Weights of a small transformer language model.
Architecture: LayerNorm before each block, learned positions, biases.
Each number is 128 + 32 x the weight over its row's rms, rounded and kept within 0 to 255. Layers, rows and columns count from 0. The size above them is the row's rms in percent of the matrix's.

# layer 4 MLP up, 4608x768, rms 0.0536, rows 3940-4139, columns 480-511
size [ 99 103  99  98  96  98 103 104 100 105  94  96 103  99 103 101 102 109 105 106 104  96 102 100 103  94  99  99  98 104  98  96  96  97  98  97  96 101  97  96 105  99  96  99 100 103  99  97 108  99  95 103  97 101 106 102  99 106  99  97 101  97 103  96 101 103  93 100 104 103 105 103  97  98 105  96 101  95 104  92 101 100 111 103 100  95  99  96  91 107 102  99  95 107  98  94 101  99  96 106 100 103 107  98 101 110 102 101  98 101 105  99 100 103  96  98 101 101 105 103  93  99  96 103  96 101  95  99  98  96  99  97 103 102  99 100 104 103  97  99  97 101 108  99  97  98 100 104 106 101 104  99 101  98 102 101  99  97 108  97 102 100  96  99 101  95  98  99 105 100  95  95  94  94  97  95  92  94 100 101 105  97 107 105 102 102 107  96 109 102  99 100  98  98  99 103 106  99 100  93]
[[115 137  78 119  86 168 166 146  96 149 178 112 148 139 187 133 161 146 161  92  97 137 119 134 108 116 195 113 111 129 150 116]
 [131  83 154 161  44 136 120 186 157 115 130 137 106 179 201 161 137 153 114 112 145 149 128 168 150 117 107 122 170 139  75 107]
 [116 151 121 113 118 146 125 115 142 168 128 178 145 146 202 134 156 161  55 139 102 159 106  96  40 112  88 151 130 146 158 133]
 [115 141 102  71 179 149  84 128 127 137 189 106 110 163 143 125 136 106  47 165  86 137 129 151 149 164 156 158 120 110  89 146]
 [171  73 220 144 176 175 119 120 146 121 143  73 137 142 134 137 103 189 106  96 151 118 118 172 129  81  86 112 144  69 178 138]
 [100 131  80 151 125 181  93 153  92 111 108 126 113 142  97 159 172 123 121 117 105  90 114 101  96 118 109 134 159 133  99 148]
 [176 107  25  95 100 133 178 141 114 127 116 140 141 137 131 124  99 106 150 134 124 134 132 124  96 153 127 156 113 143 160 110]
 [114  98 164 166 143 129 122 122 176 128 116 147 112  93 124 216 130 147 114  71 132 114 173 134 134 121 114 105 144 173 107 135]
 [114 126 161 121 158  93  77 131 128  95 153  93 114 134 111 100 125 139 173 156 133 133 134  92 112  86 172 168 118  66 122 110]
 [110  80  84 109  79 153 104  93 150 151 162 110 133 153 185 113 187  94 160  87 211 107 137 112 176 146 130 127  78 179 142 137]
 [156  95 128 178 103 128 171 146 138 155 184 105 148 182 207 111 200 126 115 129 139 113 146 142  78 139 159 128 104 217 138 182]
 [ 80 155 157  69 155 113 124 105 154 134  97 180 139  92 116 111 145 139 122 135 105 131 139 109 139 138  89 171 122 149 126 129]
 [ 76 119 146 165 145 126  78 120  97 111 167 171  88 102 144 126  58 123  67 144 142 151  49 164 145 107 145 143 164 131  69 112]
 [ 95 167 166 131  94 156 117 113 197 109 118 111 107 104 164 158  93 149 117 135 168  98 147  99 125  75 147 166 119 135 134 139]
 [152 115 168 128 141  93 121 132 150  71  91 167 212 139 143 170 106 112 131 116 158  98 139 107 135 137 124 148 167 134 139  87]
 [ 77 127  70 128 144  69 103 124 121 156  91 114 117  93  77  87  92  78  87 108 119 115 152 103 157 129 177  77 109 156 166 142]
 [107 133 169  67 120 135 157 102 108 138  98 103 126 110 132  92  58 128 119  63 159 126  83 114 165 110  80 138 167 147 188 169]
 [121  61 152  90 129 156 109 115  86 134 131 134 162  91 132  87 163 132 147 156 106 136 133 141 121 132  83 193 153 156 100  78]
 [181 187 190  98 104 104 118 150 107 144 121 174 156 144 112 162 131 135 175 155  77 204  80 128  88 166 122  75 142  96 160 179]
 [150 148  55  46 195  72 165 162 167 102 145 129 102 150 154 146  62 125 111 129 117 136  94 164 117 129 134 158 115 117 150 158]
 [139 124 129 137  72 143 198 109 137 149 118  96 153 135 132 112 109  96  93 189 146 122 154 142 151 110 145 204 152 124 148  93]
 [120 120 158 151 144 154 134 116 113 106 146 141  72 139  85 114 116  97 189 158 109  75 150 115 120 143 143  93 128 118 110 127]
 [182 173 130  68 144 152  80 109 116 130 129  92 138 166 153  83 167 202 158 108  73  45 164 181 131 165  40 145  94 140 123 123]
 [140 127 125 141 145 128 107 163 101 137 127 106 117  74 123  76  80 156 185 107 113 136 108 117 126 100 137 123 117  92 121 201]
 [138 121  38 141  84 153 108 134 186 172 139 144 114  90 105 123 137  90 114  77 136  94 124 115 121 176 108 161 139 172 106 142]
 [142 144 153 165  88 143 167 139 122 204 158  69 124 147 139  89 158 114 155 149 145 110 153 130 211 137 107 133 182 142 160 146]
 [160 132  82  95 113 100 179 138  77 153 113 118 153 117 165 117 140 115 107 141  82  82 126 148 109 158  87 127  53  91 137 147]
 [142 160 126 107 117 118 125 113 142 111 111 169 130  50 165  98 119 142  94 155 176 144 146 169 166 160  92 115 160 106 116 151]
 [ 85 107  80  89 140 122 122 123 109  77 123  98 116 151  72 167  62 159 104 166 137 120 136 148 133 133 147  87  64 123 150  56]
 [119 140 165  64 176 157 161 109 103 123 187 142 178 147 139 105 125 146  81 114 121 133 126 143 151 111 124 150 111 103 119  80]
 [115  77 143 106 156 100  59 172 154 107 124 137 168 123 105 188  73 194 129 143 115 126 196 131  97 143  85  89 158 127 215 121]
 [171 113 165 144 109 156  63 134 153  91 158 122 135 160 111  98 115 190 147 115  93  85 102 103 109  80 103  62 120 116 115  90]
 [178  97 154 157 141 145 170 144 128 160  91 156 100 139 141  95 120 147 142 106 129 196  99 138 122 126 131 155 117 141 111  85]
 [144 180 189 123  97  99  84 153 177 112 177  85 118 157 119 114 148 110 137 135 126 116 138 134 152 183 125 122 110  95  97 107]
 [118 173 148 189 158  60 151  77  81 138  88 130 147  97 129 133  96 132 101 142 127 178 110 147  97  96 152 157 110 125 109 129]
 [105  97 127 112  85 101 133 158 132 163 147  99 104  98 148 107 148 116  98  58 134 184 178  98  56  69 103 118  93 134 167 135]
 [103 223 141 117  97 183 141 117 146 118 147  59 129  98 115 119 229 157 102 199 160 113 140  50 111 188 144  82 164 149 128 187]
 [148 166 145 123 139 127 100 167 166 122 124 127 185 125 141  70  90 131 104 180  74 116  93 123 171  99 110 142 151 134  81 111]
 [182 120 145 169  99 105 118 116  93 100  90 130 132 105 177 136 110 156 113 122 112 158 119  56 188 118 122 113 114 141 176 204]
 [124 116 169 105  92 165 156 149 141  91 173 184 176 168 195 107 131 139 149 157  28 135  92 182 134 126 164  94 139 125 135 144]
 [106 114 118 110 109  79 104 154 142 134 100 114 163 116 121 133 124 139 177 100  97 146 183 132 204 101 131 178 166 179  54 128]
 [157  88 151 125 134 119 166 116 105 122 129 101 162 144 135  94 133 116 141 150 141 138  92 128  87 158 138  88 140 102 158 126]
 [134 111 154 173 156 221 124 128 198  99 147 140 159  60 143  85 147 170 104 176 161 188  97  99 159  90 141 132 146 116 118 132]
 [162 130 106 147 144 175  88 135 123 119 146 135 106 167 152 161  71 136 166 123 154 132 109 137 221 159  66  78 129 122  72 156]
 [ 73 147 109  93 126 135 100  77 184 142 117 154 160 133  79 151  92 101 118 199 180 122 127 141 155  96 197 148 130 147 136 109]
 [127  95 146 153 146 146 144 103  56 140  88 129 116 138 148 148  87  87  17 101 141 130  97 133 147 139 158 219 130 121 151 117]
 [129 149  82  88  86 182  87 102  94 145  50 109 136 162  72 102 112 103  59 134 147  89  85 138 124  89 148 160  71 134 164 140]
 [ 95 116 115 145  59 104 179 100 132 117 149  76  56 159 153 173 106 133  98 120 124 104  92  96 190 162 148 140 144 148 119 147]
 [175 167 147 145  89 168  98 196 185 178 119 130  98 121 138 110 162 100 139 150  81 140 130 147 107 126 171 158 141 107  90 151]
 [122  89 112  44 152  98 159 194 147 171 118 101 133  95 150 126 112  61 150 125 127 156 156 121 125 120 152 103 165 140 176 141]
 [134 111 151 158 115  42 173 132 142 150 112 128  80 129 151 149 102 128 109 229 100 122 119 136 135 152 165 131  94 174  58 143]
 [116  73 160  81 130 124  90 132 140 153 107  76 170  85 141 111 117 114 160 169 124 160 119 141 183  96 137 138 100  94 139 130]
 [184 138 172 119 185 188 173 130 182 149 115 114 107 153 104  94 165  96 151 105 123 114  82 109 150 146  72 154  98  74 145 159]
 [139 185 175 164  98  67 142  96  61 101 148 144 198 163 188  98  74 133 108 180 128 216 151 116 184 150 147 156  68 119 133 125]
 [ 58 146 160 129 183 141 142 162 125  94 148 120  97 119 116 145  99 106 127  81 106 128 139  91 143 170 137 140 192 168 107  74]
 [129  89 132 119 165 127 125 143 101 112 153 137  91 137  94 188 107 102 118 118 152 137 124 132 118 143 188 129 200 163 168 124]
 [ 91  92 160 182 127 113 188 152  97 147 209 133 137 132  95 162 201 122 151 162  95 109 111 129  87  80 173  74 101 104 109 144]
 [158 132 128 170  98 163 121 202  65 131  83 104 116 129  62 132 111 157 116  81 128 107 165 163 104 131 125 223 131 102 105 150]
 [111 157 142  98 155 156 131 109 162 109  57 166 108  88  76  75 162 141  68  88 124 148 160 134 178 181 126 206 179  87 157 133]
 [ 90 145 127  85 144 115 164 145 164 137 159  95 147 110 183 118 177 113  84  92 144 108 135 123  79 109 154 136 194 115 176  88]
 [115 160 124 102  84 126 120 114 149 114 133 132 124 140 112  66 134 115 104 120 138 125 112 171 160 110 120 184 147 136  98 102]
 [166 140 105 111  66  81 145 167 112 162 149  81 151 141 153 107 157 131 109  92 178 117 128 156  44 167 104 154 111 140 101 149]
 [102 147 124 119 122  77 141 142 180 187  62 126 132  95 140 141 129  61 103  74  84  67 141 136 140 128  96 105 114 165  57 164]
 [147 103 127  90 129 136 160 140 103 181 120 131 168  91 180 120 150  89 146 103 104  83 124 148 131 152  99 179 157 111  59 135]
 [111 133 116 159 204 119  81 134 131 151 208 151 174 129 183 119 165 160 155 156 168  86 122  73  54 121 138 104 108 130 142 109]
 [141 153  93  79 123  96 118  88  71 133 120 202 155 108 133  92 149 116 114 124 132 144 127 140  82 146 104 120 120  91 113 151]
 [113  92  89 203 131 135 143 133 119 139 149 123  96 171 121 135  61 171  78  89 156 194 144 147 102  64  83  99 173 147 111  95]
 [111  79 164 115 109  96 107 141 179 185 109  93 132 104  90 167 156 137 139  81 162 116  29 156  82 130 165 180 159 190 143 152]
 [163 210 163 109 139  93  69 148 155 122 165 120 154  77 107  89 150 125  50 114 105 119  61 124 147  89 142  97 115 144 100 155]
 [194 118 165 172 108 142 116 115 130 151 144 130 161  50 136 104 143  70 101 141 135 135 108 119 119 117 132 100  87  85 106 152]
 [117  97 131 102 130 102  96 127 108 121 139 116 171 155 136 128 121 136  81 104 155 107 123 134 127  97 152  93 189 113 147 161]
 [162 160 167 134 118 140 158 164 112 113 122 137  96 162  59  84 141  88 125 146  73  59 153 135 165  87 164 128  98 105 128 161]
 [166  92 149  73 131 169 132 162  91 117  71  93  93 125 137 132 138  92 140 142 103 131 131 102 115 141 121  93 188 124  95  51]
 [117 118 114 119 174 138  99 142  74  89 158 113 150 132 107 107 126 155 142  92 112  99 171 153  93 164 138 101 144  82 143 154]
 [138 143  88 122 104 135 129  94 173 143 124 164  68  97  99 140 151 108 108 112  82 167 149 123 117 142 152 173 123 120 151 102]
 [105 120 116  95 171 154 128 130 136  89 128 118 183 151 175 125 184 170 139 193 194  82 132 139 126 142 141 121  97 152  80 140]
 [123 113 102 138 156 152 116 140 165 160 118 125 193 145 179 123 173 112 135 157 101 130 131 141 161 141  62 116  78  97 152 143]
 [112 140 130 143 111 111 125 146  81 183 127 148 116  76 141 142  30  98 210 138 110 111 157 139 116 108  99 162 144  97 106 172]
 [ 96 155 147 125 147  80 137  96 123 145 156 198 116 138 146 108 113 174 104  13  90 127 107  80 140 100 160  84 128 180  97 128]
 [178 163  96 130 151 127 110 142 125  86 178 161 132 108 136 107 119  87 137 133 121 111 183 106  97 158 133  98  98 143  74 149]
 [116 138  89 160 145 132 109 221 118  94 167 132 192 136  97 155 195 114 169 181 136 116  80 143 120 125 103 147 130 131 150 142]
 [151 133 106 160 109  33 136  92 141 232 163 155 177 138  83 130  99  90  98 139  71 144 134  96 161 133 111 123  55 142 132 136]
 [117 125 117  99  95 140 131 128 132 200 188 128 116  72 143 173 146 120 148 118 157 107 110  88 184 120 155 111 127 161 120 129]
 [185  98 192 125 138 142 140  92 147 166 148  89 127 103 115 170  79  69 195 152 142 136  98 156  84 126 214 132 127   0 120 101]
 [119 145 114 118 148 149 115 109 132 171 162  81  90  93 105 152  61  66 172 133 178 133 157 152 160 155 133 137  96 111 146 127]
 [151 138 148 162 156 194 140 100 122 117 116  90 107 183  91 168 152  96 150 145 131 139 183 136 109  83 185 123  64 124 111 110]
 [ 94 140 194  41 140 132 132 115 136 123 140 170 144 146 130 122 147 147 117  43 130  94 115 164 102 121 164 152 133 109 169  86]
 [ 49 113 147 141 136 140 134 158 115 122 201 142 102 169 138  96 143 128 140 139 143 123  94  76 130 169  38 100 147  95 131  72]
 [157 154 166  94 162 132 147 189 110 141  70 182 151  98 124  91  90 136 127 110 149  92 136 140 130 143  54 119 124 144 150 123]
 [130  91 155 198 152  83 189 170 155 158 133 152 150  88 106 110 128 173 135 188 135 108 130 141 183 138 161 143 105 136 143 192]
 [105 141 170 157 145 157 124 151 164 159 112 140 105 126 116 115  81 157 168 118 125  90 141  99  93 130 104 152 149  61 122 134]
 [115 163 142 171 130 147 139 156 147 179 160 132 124 148 141  72 154 151  74 166 147 140 155  80 102 153 133 137 137 150 149 146]
 [141 140 143 128 120 105  65 154 136 160 167 153 123 132  65 123  89 112 165 151 112  84 126 135  91 137 108 157 123 111  75 110]
 [209  91 113  92 117 112 174 108  90  91 165 134 155 137 151 198 129 162 129  74 110 137  92 122 172 170 132 118 103 128 108 136]
 [176  70 130 144 125 132 153 151 107 140 166  79  65  65 179  95 100  99 172 179 189 182 116 199 148 142 121 149 155  87 127 127]
 [132  81 139 168 138 133 203 114  87 127 181 159 130 196 134 121 105  96 140 153 128 109 107  98 130 184 138  95  67 134 221 146]
 [126 168  77  89 157 163 140 131 133 193 180 135 136 139  96  98 100 140 139 150 127  89  90 138 141 198  94 129  68 110 117 142]
 [123 192  81 159 152 149 121 105 193  93 114 120 160 102 132 112  80 128 122 148 130 135 179 180  97  84 106 147 143 138 141 160]
 [ 85 166 102 112 125 149 155 138 151 186 113 104 100  92 123 169 130 127 116 116 116  85 177 137 121 149  92 162 148 163 105 141]
 [134 122 102 174 120 187  96 122  92 133 115 122 103 158 163 129 148 152  99 152 101 114  76 108 129 105 134 154 158  93 161 143]
 [114 158 130 109 142 181 149 208  83 188 158 114 122  94 128 125 147 157 152 126 151 122 141  57  95 136 127 159 103 103 130 122]
 [134 121 166  91 153 134  74 139  86  89  92 128 105 100 112 177 101  71 137 123 164 150  81  98  89 137 148  88 115 139 110 113]
 [163 130 108  47 130 137 150  99 119 167 134 144  88 157 100 145 175 129 106 130 156 111  48 178 129  72 137 181  67 115 126 122]
 [111 130 145 113 105 156 146 131 128 122 130 100 118 123 188 151 111  89 156 156 139  89 100  93 194 160 118  98  97 161 132 171]
 [135 185 149  74  96 154 173 138 160 145 128 123 157 133  75 133 156 120 134 119  59 118 138 171 118 121 128 123 117  98  80 166]
 [152 162 141 108 156 101 142 160 166 173  98 166 112 146 155  67 139  97 124  98 105 143 138 115 197 131 152  84 184 134 125 195]
 [123 150 119 111 140 120 165 124 154 217 106 113 142 203 142 138 111  87  97 144  91 107 170 104 136  96 116 115 150 178 175 121]
 [105  77 115 121 186 137 116 124 112 131 103 107 136  94 136 119  90 153 152  92 169 195  89 145  67 106 134 121 177 124  33 128]
 [106 166 101 105 102 164 121 112  85  58 132 153 140  82 162 122 138 126 126 100 126 144 175 137  98  98 123  89 152  96 121 107]
 [138  55  74 127 122  52 156  78 128 145 106 130 149 174 100 116 104 148  99 137 141 153  87 140  98 124 125 111 124 165 112 155]
 [124 121 120  83  69 111 102 104 129 155 145 117 159 166  95 138 100 144 141 176 155 136 135 138 128 101 137 136 159 140  88 104]
 [108 155 152 117 186  94 144 155 136 187 211 146 143 105 155 134 170 125  93 133 131 127 133 151 130 151 115 150  80 121 100 120]
 [153 148 150  83 139 157 111 224 107 111 132  88 132  87 152 127 161  99  93  82 159 124 120 110 106 178 101  73  97  70 124  82]
 [145  60  81 178 154  73 109 188 129  99 163 154 145 127 164 126 120  94  67 161  91 175 170  84 134 143 103 179  88 139  86 107]
 [135 123 123 154 113 142 195 144  89  98 162 169 129 138 146  92 133 168  92 140  96 146 149 175 137  94 146  75 187 161 118  92]
 [162 127 162 201 122 134 153 205 146 113 153 108 144 114 232 110 126 152  85 158  96 120  91 160 122 160 117 144 103 130 105 114]
 [ 75 204 120 109 160  87  84 177 153 189 125 161 128 199 138 104 143  92 177  97 166 153 127 129 157 114 160 153 166 189 107 129]
 [122 161 184 131  87 121 142 179  32 129 106 101 102 123 149 122 102 132  97 131 124 135 122 119 108 107 118 126  94 116 142 152]
 [114 116  95  98 193  91 149 140  98 108 141 122 177  67 112  77  75 153 148  90 160 124 144 121  91 148 146  98 124 113 116 194]
 [118 111 102 128 111 109 148 147 119 190 109 135 139 170 128 167 133 146 101 153 146 122 132 125 127 140 147 130 189  73 105 118]
 [171 103  97 104 111 139 123 119 161 103 115 105  82 123 110 170 155 128  79  99 191 141  75 144 183 147 139  99 123 132 135 126]
 [137 171 151  50 142 112  63  78 124 120 142 167 148 107  98 115  93 165 118 177 148  88 103 112 124 161  76 194 159  93 139  94]
 [186 165  73  99 130 165 139 121 111 129 158 106 132 132 137 132 156 136 163 147  85 140 127 145 107 177  87 180  90 121 112 148]
 [158 101  82 159 149 126 164 185  88 151 121 119  87 105 135 123 123  94 112  89 150 125 107 136 133 114 119 202 105 117 120  71]
 [177 113 111  74  88  97  87 119  99 105 157 114 156 115 130 159  83 160 103 180 117  78 117 165 108 179 132 115 132 102 178 121]
 [165 115 102  83 136  84 125 172 153 110 116  83 132 126 135 179 180 101 123  94  73  48 146 109 100  83 166 116  73  63 175  74]
 [ 85 147  89  62 137 157 171 106  94 126  97 126 134 140 130 109 151 185  59  67 176 165 117  94 141 194 106  97 163 115 115 179]
 [130 176 172 131 160 157 134 147 101 161 131  91  85 142 176 135 169 136 109 156 159 165 172 125 110 120 135 130 148 116  33 213]
 [107 140 130 184 128 209  67 130 110 140  92 138  74 101 117 185 126 217 123 150 171  76 137 155  77 154 100  71 134 100  78 134]
 [121  79 126  97 155  67 179 111 129 172 145  96 131  94 125  35 137  85  72 104 126 100 149  98 123 128 122 201  82 120 135 112]
 [105 172 170 131 145 128 171 213 103 122 125  97  59 107  82 151 100 134 155 161 132  88 102 120 117 120 151  89 131 172 135 101]
 [143 164  66  95  67 132 161 157 152 115 155 107 129 115  63 105 140 119 133 156 172 107 124 131 125 142 100 149 147 151 107 154]
 [153 135 106  90 133 130 144 152 166 221  92 151 112 173 160  91 179 130  74 134 145 137 169  93  93 160 134  87 162 114 133  69]
 [ 90  97 134  98 132  92 157  80 161 226 138 115 112 130 103 135  65  72  83 122 101 148 136 193 133 141 151  35 103 142 182 135]
 [189  99 124 104 123 156  79  99 143 110 187  65  50  90 159 118 149 159 138  61  94 138 159 140 164 114  77 142 101 170 119 118]
 [159  63 131 178 136 131 123 105  96 153 143  96  92 138 106 118 132 148 101  97 111 105 173 125 118 134  89 107 139 148 165 140]
 [102 132  91 105 104 139 161 128 141 151 124 120 177 108 114 102 179 102 156 108 160  88 100 128 187 134  98 160 151 111 177 119]
 [155 119 117 145 130 133 184 146 156  98 154 120 124  91 125  68 138 105 109 129 180 125 124 151 182 123 169 163  99 139 137  94]
 [109 119 117 181 122  81 105 122  88 148 125  88  76 117 173 104 187 113  95 146  84 120  92 167  76  91 118 197 101 129 122 131]
 [103 171  81 176 122 132 104  80  77  93 112 174  78 145  75 142 123 152 154 164 170  48 168 116 132 145 129 114 120 221 102  78]
 [181 100 121 140  77 128 183 135 156 166 132 177 153 156 148 106 123 149 126 112 171 160 108 208 131 166 128 100 156  60  90 109]
 [ 89 146 137 217 127 119 136 119 164 141  78 120 131 164 180 190  78 198 182 168 144 121 113 127 142 142 134 168 190 140 112 118]
 [110  84 165 128 104 151 115 147 158 120 147 125  90  98 107 138 161 124 158 123 137 100 125 113 199  96 144 147 157 154 160  94]
 [153 106  87 192 113  92  46 161  92 188 131  66 140 129 148 152 136 127 131  93 134 153 137 109  61  71 110 133  83 129 160 174]
 [139 134 132 139 114 158 137 154  99  69 216 125 144 179 160 143 172 135 179 117 124  99 162 147 107 102 116  73  72  77 146  99]
 [119  93  98 110 160  75 150 159 153 157 190 116 172 146 103 203 104 147 131 106 147 134 184  96 164  96 138 139 121 119 187 177]
 [113 107 106 152  93 131 121 141 112  86 155 100 160 116 199  94 114 153 117 167  90 103 140 128 119 154  63 151  99 123 152 226]
 [149 135 167 175  75  68 121 115 132 203 108 170 131  88 153 131  77 138 157  75  96 118 107 100 126 102  74 143  81  99 115 107]
 [135 147 125  92 156 134 128 136 119 138 197 134 154 119 102 159  74  97 195 133  99 185 121 157 123  97 155 139 103 125 122  92]
 [141 154 124  91  86 120 108 113 141 133 136 122 151 106  77 127 161  81 124 140 168 141 115 137 120 139 114 142 157  50 151 110]
 [ 52 156 136 101 117 130 146 132 129 138 141  56 140  88 126 106 138 116 147 109 103 127 101 132  94  90 158 189 102  96 146 141]
 [166 126 104 151 164 173 199 150 166 150 103 106 136 109 133 110 116 165 144 181  92 116 146 107 128 120 139  77 134  40 141  77]
 [106 124 157 163 143 135 141 175  86 127 188  83 122 180  98 124 147 136 135 144 128 131 144 148 109 138 103  83 100 118 166 147]
 [123 136  87 143 120 113 120 161  87 150 148  75 180 162 143 131 160 187 139 139  94 129 149 121 138 150  81 114 102 116  66 122]
 [ 99  80 167 112 133 156 114 141 104 112 146 134 109 176 131 105 137 159 197 148 127 146 147 175  89 123 103  99 159 135 154 139]
 [159 111 134 162 115 118 163 104 127 116 175  90 118 107 108 168  97 128 109 171 218 101 132  86 132 116 143 136 155 161 171 152]
 [135  76 118 139 131 111 158 152 142  84 102  94 108 145 122 130 145 101 132 142  97 136 154 125 109 193 136 162 159  55 202 104]
 [ 91 120 175 100 146 177 133  43 147 159 144 157 107 149 114 112 132 148 135  54  98  87  30  54 200 117  73  74  40 167 145 168]
 [166 171 141  73  94 156 114 111 173 172 109 107 147  94 185 117 136 176 173 106 109 136 118  72  67  93 148 195 113  93 103 117]
 [101 114 162  83 108 103 177 141 191  74 128 129 130 145 164 162 108  93 114  92 199  93 133 159 122  76 123 127 117 180 122 135]
 [120 178 123 106 149 151 122  88 151 140  98  51 150 161 158 137 169 121 150 106  73 170 101 104 117 134 100  93 109 125  98  72]
 [190 142  95 127 115  92 168 143 115  72 140 170 200 141 185 110 103 151 140 127 115 148 141 119  92 133 118 165 123 113 112  97]
 [113 101 164 103  88 103 119 116  80 175  65  83 112  97  91 167 148 121 128 112 219 159  34  96 125 136 107  75  81 112 182  87]
 [142 155  86 120 124 126 121 135 150 162 146 129 159  93 163 165 133 167 151 132 149 106 131 150 134 142 123 137 140 126 149  92]
 [109  96 139 129 132 116 166 171 127  57  81  88 179 141 113 112 152 150 162 142 191 107 134 191 124  84  40 184 101 168  99 152]
 [105 166 126  95 106 148 144 160  89 159 148 130  97 117 120 125 102 207 132 157 147 140 124 138 142 112  90 128 115 181 106 149]
 [109 167 137  78 128 100 163 166 178 156 146 144 112 125 135 135 154 147 136  89 123 182 200 105 154 163 191 107 138 191 162  90]
 [152 120  92 163  71 148 170  84 111  97 146 106  65 123 156 163 166 154 131 121 113 128 145 145 138 147 160 143 143  89  92  82]
 [ 99  99 125 101 131 150 168 151  70 145 170 146  77 197 168 128 110 128 120 206 114 123 115 112 141 134 165 144 134 144 117 161]
 [130 174 138  88 113 134 144 127 146 141 175 164 169  96 139 134 182 127 169 167  89 138 131  53 117 141 122 147 101 167 167 127]
 [172 186 102 140 128  91 158 168 110 136 131 147 160 162 179 127 110  91 156 128 102 106 157 126 149 149  50  42 115  80 130 136]
 [134 162 174 160 116 116  80  79 104 156 127  59  83 108 135 138 108 142 124 114  83 145 115 113 164  84 159  68  93 166  99 148]
 [ 87 113  99 146 130 128 160 155 139 160 149 142 196 128 183 113  91 108 215 101 122 137 108 136  67  68 115 146  98 111 146 156]
 [130 129 124 179 147 133 181 172 109  99 122 125 106 114 140 117 121 135 198  98 141 169 141 157 177  75 168 168 118 172 131  84]
 [137 111 159 113 207 154  60 109 138 193 137 110  70 103 160 106 134 143  53 132 182  92 118 122 138 134  72 117 138 150 190 129]
 [143  77 133 121 122 122 162 133 147 111  61  83 201 138 127 123 147 109  71 157 157 154 170 150 113 128 111  80 150 102 138 125]
 [154 148 149 134 109  81 142 105  69 134 168 134 136  67 111  89  73 206 143 140 179 165  96 134  82 162 191 126 136  96 124 141]
 [112 132 113 125 177 120 157 172 154 110 110 125 111 137 199 210 199 124 196 199 110 124 122 169 186 137 116 108  94 109 117 118]
 [132  65 166 119 112  98 133 130 120 135 121 188  89  91 127 128 142 125 118 156  87 151  95 146 155  91 100 147 147 140 187  89]
 [ 72 140  53 105 131 149 144 108 123 122 161  92 127  78 100 120 141 107 154 141 123 109 164 113  64 109 161 123 150  98 131 128]
 [123 109 178 147 152 130 158 133 124  98  98  80 186  74 194 116 125 106 133  88  84  48 194 105 187 132 131 125 134 130 134 119]
 [111 104 163 115 101 133 141  88 123 145 123  71 159 171 130 108 158 129 135 109  71 162 126 163 176 128 113  99  81 174 154 123]
 [151 149 134 148 119 228 126 144 172 144 140 148 166 146  96 155 165 159  91 177 172 163 158 161 103 162 125 156 144 105 184 170]
 [117 115 161 163 133 147 165 140 161 137 171 120 125  86 171 111 140 129 163 218 118 107 147 143 154 134 154  94  95  69 115 129]
 [107 150 193 110  84 117 138 129 123 170 116 143 139 181 181 164 153 185 174  62 139 144 153  60 126 136 133  84 130  98  90 131]
 [140 204  93 129 126 122 183 164 101 123 164 175  54 104 149 140 112 151 122 180 102  75 179  83 161 130 148 166  78 137 155 128]
 [ 82 100 121 169 156 125 147 111 120 105 126 139  72 110 169  84 116 106  91 113  75 115 137 132 185 114 108 147 131 133 126 150]
 [118 112  80 167 132 103 166 171  85 114 112 133 144 129 101  61  87 161 148 119 163 105 181 162 153 126 116 117 132 127  81 133]
 [137 116  88 110 111 173 123 135 119 197 123 160 108 137 175 132 162 144 122 144 176 157  86 133 124 154 152 158 131 113 130 176]
 [106 149 156 116 140 159 117 136 110  85 106 117 188 184  90 131 103 148 220  99 179 131 120 134 144 108 126 192 135 128 141  83]
 [163 133  87 108  63 129  81 161 113 145 138 102 189 124 111 130 190 129 185 121 162 128  93 134 124  90 136  99 140  49 122 176]
 [153 111 116 158 156 152 166 188 133 126 126 141 163 137 129 178 114 123  97 125 147 102  93 139 124 169  87 176 102 165 157 120]
 [138 199  84 137 109 146 128 106  76 116 118 112 156 107  95  93 104 108 120  61 162 180 139 110  82 113 166 119 187 140 155 111]
 [125 116  75 139  94 187 149 153 135 117 131 108  84  43 134 116 106 129 159 117 136 101 141 133 103  69  93 125  82  46 114  94]
 [110 141 173 169 155 159 103  72 131  81 153 130 123  81 139 129 109 146 125 133 169 119 143 139 151  97 123  68  95 106 129 178]
 [ 67  92 146 141 153 177 140 138 100 201  85 102 139 135 137 160 152  81 139  73  93 108  93  85  91 124 134 175  95 120  93 180]
 [114 164 110 133 147 150 141 109  79 173  82 149 119 112 112 120 103  53 148 140 128 137 130  90 144  69 143 141 103  94 105 161]
 [101 136 100 150 161 110 121 128 117 114 230  95 192 160 153 129 134 129  75 131  73 112 171 138 158 142  89 110 122 102 192 195]
 [102 150 122 140 153 112 149  81 143 146  83 164 136 127 108 109 106 108 109 135 181 130  99  67 101 143  78  74 119 144 143 136]
 [144 127  72 118  80 146 118 125  80 161 103 133 121 179 150 139 124  90 183 121 113 117 143 128 161 113 143 142 193 134 188  93]]